From a checkpoint of a small transformer trained on Wikipedia.
Size: 22 layers, width 256, vocabulary 512, 17.8M parameters.
Architecture: RMSNorm before each block, no biases in attention or MLP, tied embeddings, local attention windows, an embedding shortcut.
Training: a variant of Adam for these matrices, 925M tokens.
Each number is 500 + 50 x the weight over its row's rms, rounded and kept within 0 to 999. Layers, rows and columns count from 0. Numbers have three digits each. The size before them is the row's rms in percent of the matrix's.

# layer 2 MLP up, 704x256, rms 0.0836, rows 456-472, columns 0-127
103:439447494504442578474515492572571471574455516558429559477416443522459520581496456559534573425489452470512527497474493508472522430542508603467414445603492395470514450491486561626544491430521420538461466531554465482445400499592547548457440476457546449465458528446511465560494503494458571444443447492468465433432487537537443468534490475487503484514505474424496589498592493404564622490541
093:412467465486489517513509443557420579504525581544565515542458472453474435517581468479471453512513443564542522412434518603522436469485571518425452529503460454551476522458428582523474507493585491621540557521447558473466509540471538450471572595532532536526465501543473495455546539583523548562498436477511527518432549443538421470489446528631566499438486535539460477385484479560496476437498
086:548519566466566547544536478544441487540408560472408454529485585473444526595537481491577473532531523560554513518444508521504423535437483488448480532500589565508505594562504521494406500463457519556495577525557489435437513506602516476445445541393483470575591541574535490431519471472408519403488504441607456509530575571462454446500415448493569452487449494554535490385521444532498433428534
105:576492443648534505524476415508447510494477429428577501479538484535486490484524528526474499542392561447514554508469629542516459496508520516488449519461421517430500390555475513520572512510443483598419420397514460530581421474460496525474501524484588454505566478480507544481542438502461412561499469492536509477461506457459457510573486457505516375443487515607524553528530581478449483555448
090:602443576461476465482456488459522546476464524478488460472498531583614554557339495506437494522466506518512492553481530488485453496565494523464510511571408479528476489499497441460545525516490548520474550525534384443446524518504470451468571493520533472472514434590466547458543433486566503482507524581531518422472550478495436531469475511598498525489561498549496435528489551455485458442525
090:519507568514537562484513538570495419453499406504455475536506462477518478400658504517449455504505553499555463553485571440399536567444469479417516450536424543512520468508437541465467543538483478571559465543450541465517430452458537472461499391428579588524496535563536490513487577551500516592439498465441500551454545484487538566485459438539492485492414434537506546427405483524538392505480
095:508530579551555493539473478483388441494541468370467470448467492488420520476507516487506454513458462525556492518495421509437509500539584474586481562482545583452553469558497505457571511448461569536548436514562550441440464550512471524543536447447540529474493446519438441417478507535487492516451539447512565521420486476444513414532554487457446551488608498459365615410523569572461534388429
102:351442635491380571466529448514537436496455415510502541452552573385563474497532512416580486407534363547530519475433456532555451477532489449533555339552462526501541472512546546520418551520486559483470534523531489569480469528507505483500440517502350410505439526479495483479551523430516550507445472535493486417599461569424450544528454492492477585578437521494511453517529433467550544529461
088:515513524494479479495508506530415490475482492435557543441459566435494458459454440462448533522526414522572539503413544485479465606478558433418567469545425527515468480416579497511446535542430524502541562558492526486389515490525529510500457610518573527564503542494558426486526480479461629415513524478501555509559529526462512482546495577544548411536492383440522485505539463541488519468504
099:419603597495556408479541562581443456553445473577572511474553504572565542529400464509463457458561470482463416398477519424512524631567537473488572457505515474487536563491454490510572517510492488484556465522533518391486504493522514420564516559517338515444529510456521549472587414437486510534515475495512489429454451502482476491494511511483474505599499499551529429548495490474594519522517
097:515528510464493490425513435551517536448435548535510438519446484525538478489445531540429376559563499548435418431522481549409382576446472593512486506483441541479457495412516522501564576517527570521509631489367474505592562564504491451390558541440483513498521476547400557487451427509471519596481500475492521515491593480527432591496482503513490423482508553468547620499546538476484438469582
108:581517535490481539445570445422510524496470512433495545526475589461481450405515469532451450587383516430415540502567483504505542608432505467519532542521510479449505400476430459449448595551507448519518435571548468529481409489525483522502538452481532471562444527511501483521491509526506514518434483574503450410385480565378390470489463503465430449501506444548635488629433637446394487521440
105:390431581509502444478535464526421452380398476509469533502508481499427531501584488475556488518505520565402464520461501536519518535457539457463488448572536555476534543602484499558486533482414507537497459495496533498506530529579518491428514585465524486558493436549509529484520560644469484573445472506551503490478495503531510452502461485553465509380550500478605445438458460476482497433476
113:493466589515502520506509532472530414528489534476473531528439542442573472518521466416457395563541464549425469589528527451567533569534550576574504571601515507538603523512411380597512471477596502505446536531411431539447470450554451556458480565469420533434476436452507455528473524508466510494467467579564469519539493463543543523458557460436513501565513497430416524494555526574532470569460
092:484451473393637505517477526497549526502549452404635559495450492476483442559554528454473494500470483514492439461578451486563487467527444594519506549469527561526576556395571536489445571579494410525564401487545464502507488558591525536462467531476505465467455437533530550489548455504543454466472498435479562574545464490464481478521497454515521463488528492489457452544468512493510550443405
107:465463468456527468553611399493455455493478457551481532508463503502586445473477452536595470483429534539453476525583491540520552463527496501512431458471440469450572485552537537560526552465472508535514540432537408507486573474528406480407427374461426547445505551508521495529538531520529501504463514450467524455602446557494500495436457501628502534525440416439597490576470501531569502635485
101:476532560598507535566483565509491500485493522596554551462497618508478540405564503499452440501509421462487512637534604535534507537464545485570482540498494525573580535474461449566532511531551499460522428566496580549484562571480400444529555511465572505494489548389456522569509524448476484421451598450448506527494478471448467493502523566512497523464460575517512574520530546490456557465440
# layer 2 MLP down (transposed), 704x256, rms 0.0811, rows 456-472, columns 0-127
098:533526512420516527501515464463498408558481435467611450500474519517520817565527491522582417484542519447484438497541390548520578442545487586478543459588577460538429428440509435469573451480504544452529470472571548433536534539451516507504537490481521447440515580463446516431445530584401473533428504508509460415544568558575503503527502497500545417502539488550563505474536508522449517533466
095:477515459393529517483561533508452483459464543521504554614550489531533439437491483560484499433515550506388566469508583522571589477510506465408506585515461520502491570473482442482493452515527423506501460523499405427624585464499615505564500495483416450550561614427587456522523398566453503504480405462541489529459489396518443527476552607414492460501457550571414455494384489418518498518467
087:457442494437525499517530518466426474499423543521564496527467446443537258570461551460634507581535421518491524541433473459536426491485462563511489562439525478450521552462505535500489465509471471552551644444417541501571509509610491517505528473486469547568478532475562458557525518519485334541501527519608545420522464486564449466529599389472495532490531481435428481526509453517510525525532
104:463513454438431598491488462513459525569534471451469505497410436541538231550497446481378477485426433507475508518600486585482411520573415487498511413571408566613515583450446532457485496542534543512494394568467484537447573582548537488528541585520510515517518437464571532518412475476493526506564468498506502480497467474516452500421538495464507485541428478467490469554450553507496506479484
091:426502496562538467503475487512515542560547452549554530390483399558490514500534496445390490563464454532475551516667429514508533578519405495574597506489570536528535482532537486441460465504536442551536463473522529458522433417440476426490598416459588489495514543487594470469499535525511422473484529458455489507473533564517518517494452488466514533542454512428506578430558520495488523511547
088:508536538504453542469538543397488577511516542475478505446595569485433278536477463546547519510547503507564561499463570522514503488460482442528479441447494439560545621467520414478535490470522475494485525486515488554470417518606400556532504533510426479486431486458470468469475591575541490466515486467524519520476459527536503524445506513485579446510503460464471417508398507394450549462496
092:502506516477459588501434497558497496527557495447532495434543558552494166439550473546525480522543503569479492516444485437531508515508594531531430564499452491449483584470497471481508501425469442529527467424546517500425501489546454504443406499422529469538503538521521479477448436483523578544499490452584482417492480584533513411457532615541609437478514458462537489484548550486500556512389
101:421557511515627480454500414520553481500591467495577391505429482522513292423511557416575464511474571475490527479531445479442565536458578486547497571543547490523545451424514433492459517498465465465500449544606534548485511509493473458512499558522510564573489568609497491485576379393404461510416473496475451514518562493452580531425536485516466434500440522555471477454533439523421481477549
091:496575538486589527524471553549457551538421515444450535495404550511553600496455531473420595516509405413471579451450503461479545543549469494492407571486511529509499525591475481429487473470479477560480495542558466530468485544465483474443537526476512486487508564575482497453512560532544528432502502570558479491416409502530580520460599463596624620454613570524497498464453488532494446515473
104:563480472476566449533502469497427519546528502546466472570543553488469334414467512545340441525524506541558556470575547449510446491520463556481584467482506432449596551411410502485532535596517499551518471537488540372471507510475495502478497461427522503440482510434606572411501449533533604492497521640406549504498541522537416541549559485593482518553487497512492504533486473487484457506472
096:484474463398542493524443519471474546514497534511569495434444433500582846608421498502488404483542478517522444470532419489495419555425482498508464500445416463446500464426573458488524569527569547566488499496435559524546572543465492538463485474477435527488585535504456592411456457494478511516550586525530476477496555446542442454556464538562410441447456526369436517514476514538467488499552
112:548474565440616489496406545512431585511484526514481451461443491443455599536468456500524537473473579491426525407535524462541437487380473482379434469457534412551456538485429436509509488514502523516497498468527504515490482547468478536505511486431522495580461495483538446542475585500483476413570505526541486500486517535567531558561592425484467419505482498559542459433411589540431456508657
106:481534474458469444491513486443543457609517429525609509442515457542500587563486547425468478575420471565564521473595518536417507487527510417471489464460503495518408415554511444468497498466469526456611471450591481412535441545468575429465421485575440485521437554495497551467522506523537466501513533414518459451534428482577441503561456439457471501515515573455464464559457508625508495503509
103:448587420444476512531545537520526460559396517512515464590453605503431908475478531365585525566493410526533493480457534487473505502500520540543514579506485557535575419458529531462479546491512474510503451553482524554492462433567452528508453456502515472483451513511491432517476444474450489513571548502507571483475433554543532555483453580438468509472562475448533500447581460519490462463417
096:551477535462492514512411548514507515548501452461591519513498510501576723484465474477485504536441503476493418417525479427425531502533485507507489560526488618466567519473533532439525544519470549485457524483516523476525474554400628424528531397517614567492503461607401524439560475579482441478468518460489508564521513527417475480526451443429512519426496468612566548406533520476466587457465
104:511576439473499513538501462529517427559491501494465479472511457552482703539492520534525613485431500593563527575510501593537466569610491547556462460481486481557493557445517511509517490495525522484554484458482522432553583531565471566479471454531428464459620496424472438516472376375557538604552527560509526449481526500532574528453536439613480507456535504395458523600539445511481597504469
094:466511521472536507501494490464430610512526482515586492497461482506516116462535518476515442517424463506471493475544471481526566445508416444527471514472503554526461523482470506510516550466515541511510371515523547548564581547533531509514473501502515514439519547525511550506534430547445407510471547487526549554509554444496444553452584556449455519568482511435542486553444514397511521510498
# layer 2 MLP gate, 704x256, rms 0.0863, rows 457-473, columns 0-127
094:458496529403559510539515472415515450457441511515501470455515496461522533561486588552489424478558452441492494466539573608460412540443476502413461561548522558518473493431491538501558492464468558447529493522519404496463496521478479577481488484542495562350467484529516517445569397492541413488499471453494560524521599474406484558481447513475520435451455582589405571448440617445478488522572
087:539515498504501493514498502575470491588420508505544532552422604515584577531532513514451559459586381559469580541421562514564519527532425530475444502523435509582492487591558500524464515498536544415588446492502457494513533451445512457526578534506546473483542493566487487474522437513491530416508513490551483521648505506426448449470485458532563524475550468451572478459495429435621498493457
105:487585511515530637388541518483457535550464513425426533510529442461579498489435484520418545485420449552531451441462525453496437532498589454511550555447479367505573449434403498511547538547514522536493537432471468471419503473498533443443445451512505546510492464473433513506562448581546459561433552548463500554573564586477418552482461501556490484517482617498538638557441495484502527536599
089:589552435551530476549493548542478440479485413470517536493533583605448556532394569553531439518517527465546402502518601432497560540505557555467513504460512441509565583562479538488461462495525501471497522559479485457422540498513510473529517515473508525484414513521501549470416470542461551500519430468554457545542450525482570462440452522546434432460433478537548450460463544525528573352502
085:550451556530390540520546534542449488498530527502398393565559475567450488446555516552495463595556661507536498586494586432435542556440515471455478414555445500558453521423464520453533463513528427533506493510430471520517451514523567551393403445400551580483479560513530468551518519479569469555392494498469520488535495508538564568444474497551468515493427436589521569483405516452549424547490
091:474528527537492498531507412555556518489568535422595546450480542473457481416545424496476481567517525482508502509420445482523538557449479562546519433448578502450538498539515418533558470502505516594503564554499517545473516526578527491435414496525585554537590516434512437511408509481447445444506572515527479557461506477418584435572470459460435511468503556542472554362499435473471428481379
099:462478463507546470494480440526585439485413527487552553516495480458433461508484451489585534520480459597535578471521576508474506526474510421567536413439501559463550413558463458475448503575552439529451542540443424483479524528471416543473371484481522528502445583597553456516522454432548608470520413455483488504450527462496533516446550405487513506552527471472645478491527452497530446557459
089:571530395575442549510450512536474540536547597437587523522534469572494462529497530515521520451582510437551459468558483496384515474510557425554515482586450445545450473521520538548549476476545433478544454508526499494609495539460520450513478529396481543428511492549478622470439403536441444481471482582431371534536549475520509404482536470557477463435498457479484461496479446471551584481519
101:483599595559447461443473548547506462474544529544501526469498479470457562462542486463488463428517428465471505508494505524541576471501509589488433426556521539444533511582419503493521557596499532513508483590434506456456518522484492492494489497463491483406557561471506495486410518459457498498516526535483542402502518512444405548522600441456479580496466524562484439443431509563510482599518
101:414465495465517473540487545502477449479515403437505578499477530473526504540566463425509544462370453517469563490422494470610563432533493434480487446530521580389575504622469521532516351472487459494459345560497462466441450486502565514573545470534530462545487521495619492464555616466520543505529556487541504450558429449459590471584484446438535555517495458490470433513472475570529490529415
104:538449487576574465518497426548490569488501544468556491544447555431516536481489454501444546570550446547485435420478498553566492518477540467582449507517480519504526451489579519601413520485542447488444550584482491424564542483380463478503434429461530533499474498575467555416468566577599626517512542432588554535569438469586532512633455487506475482417564451581456590514476382503506454546494
102:373387486449507428463405464500453535504513578412483573597466484572493511480526541556487492570389448501519467467486436579539529516549501396509511461463589432517535427494475435510509470498516502510461523409457414501502625505453500529543448556583463494478442468425468575459535544479434463537436545442496499528601567543484522489477503542510418508501423470372497456632545505550422530547447
108:505522488508452535483454502576470503576505459546483518544503424492468500531481395547480517541472488491527609421419527582474479483450482493436492486440492483471451446487556565521457505437406545579575520520528501515557473536461593477485587441463557582527566485530602552517548563524529571478470532515508555476441488410566431452560473484564430552398505498537621453443404479436396462424460
097:532534498575438503480498478502500529482470529561450491559576502495515584453518507515450489461519497481457521481439497501441549578519535456517461498498470499420488438668441515519556445490489560445397579522423514468507497462375509393552605392542542492581532605583591521515426540497526546539549506580539437490510563513522495515476460493413439513483420560485600586444539472508448419503597
114:452521577508485480571433473570548517476464547449467508498499595410549519508546537508429454472531493321408456409445508460483533490412477407473551524445552486499496483563441527478476463478561512557523443450514506423516494517430540532546530530459539603494541515547542534482387431550534490457466449494522534617465525466516390604531487518437588523489491546566386551386514462433528500509593
100:476459586475472511506499516553532568491485487554631481451490550478543554455464609481438452413457432527424570575504533531543512492496457497531475495472465499560608573522459502591479510524635491473503452574495601499588476556455428406482529475532530520591517528465500495522559467513508540456540533467468458528508436447523478443482402473515499521449500642460471525426480491413512523478424
102:510518445495430482441426511549545511438600323446538511479467435476485488528484465504478491592505554499471529502480477598507425617549525468568594472552481498470535535560462449513491511577496461471532544444510549498566535544496530582539486554498539529459588469402527514520527527506444513487458543438502458477442551428501468515593519534482395520309522433535516380500528478497421553513504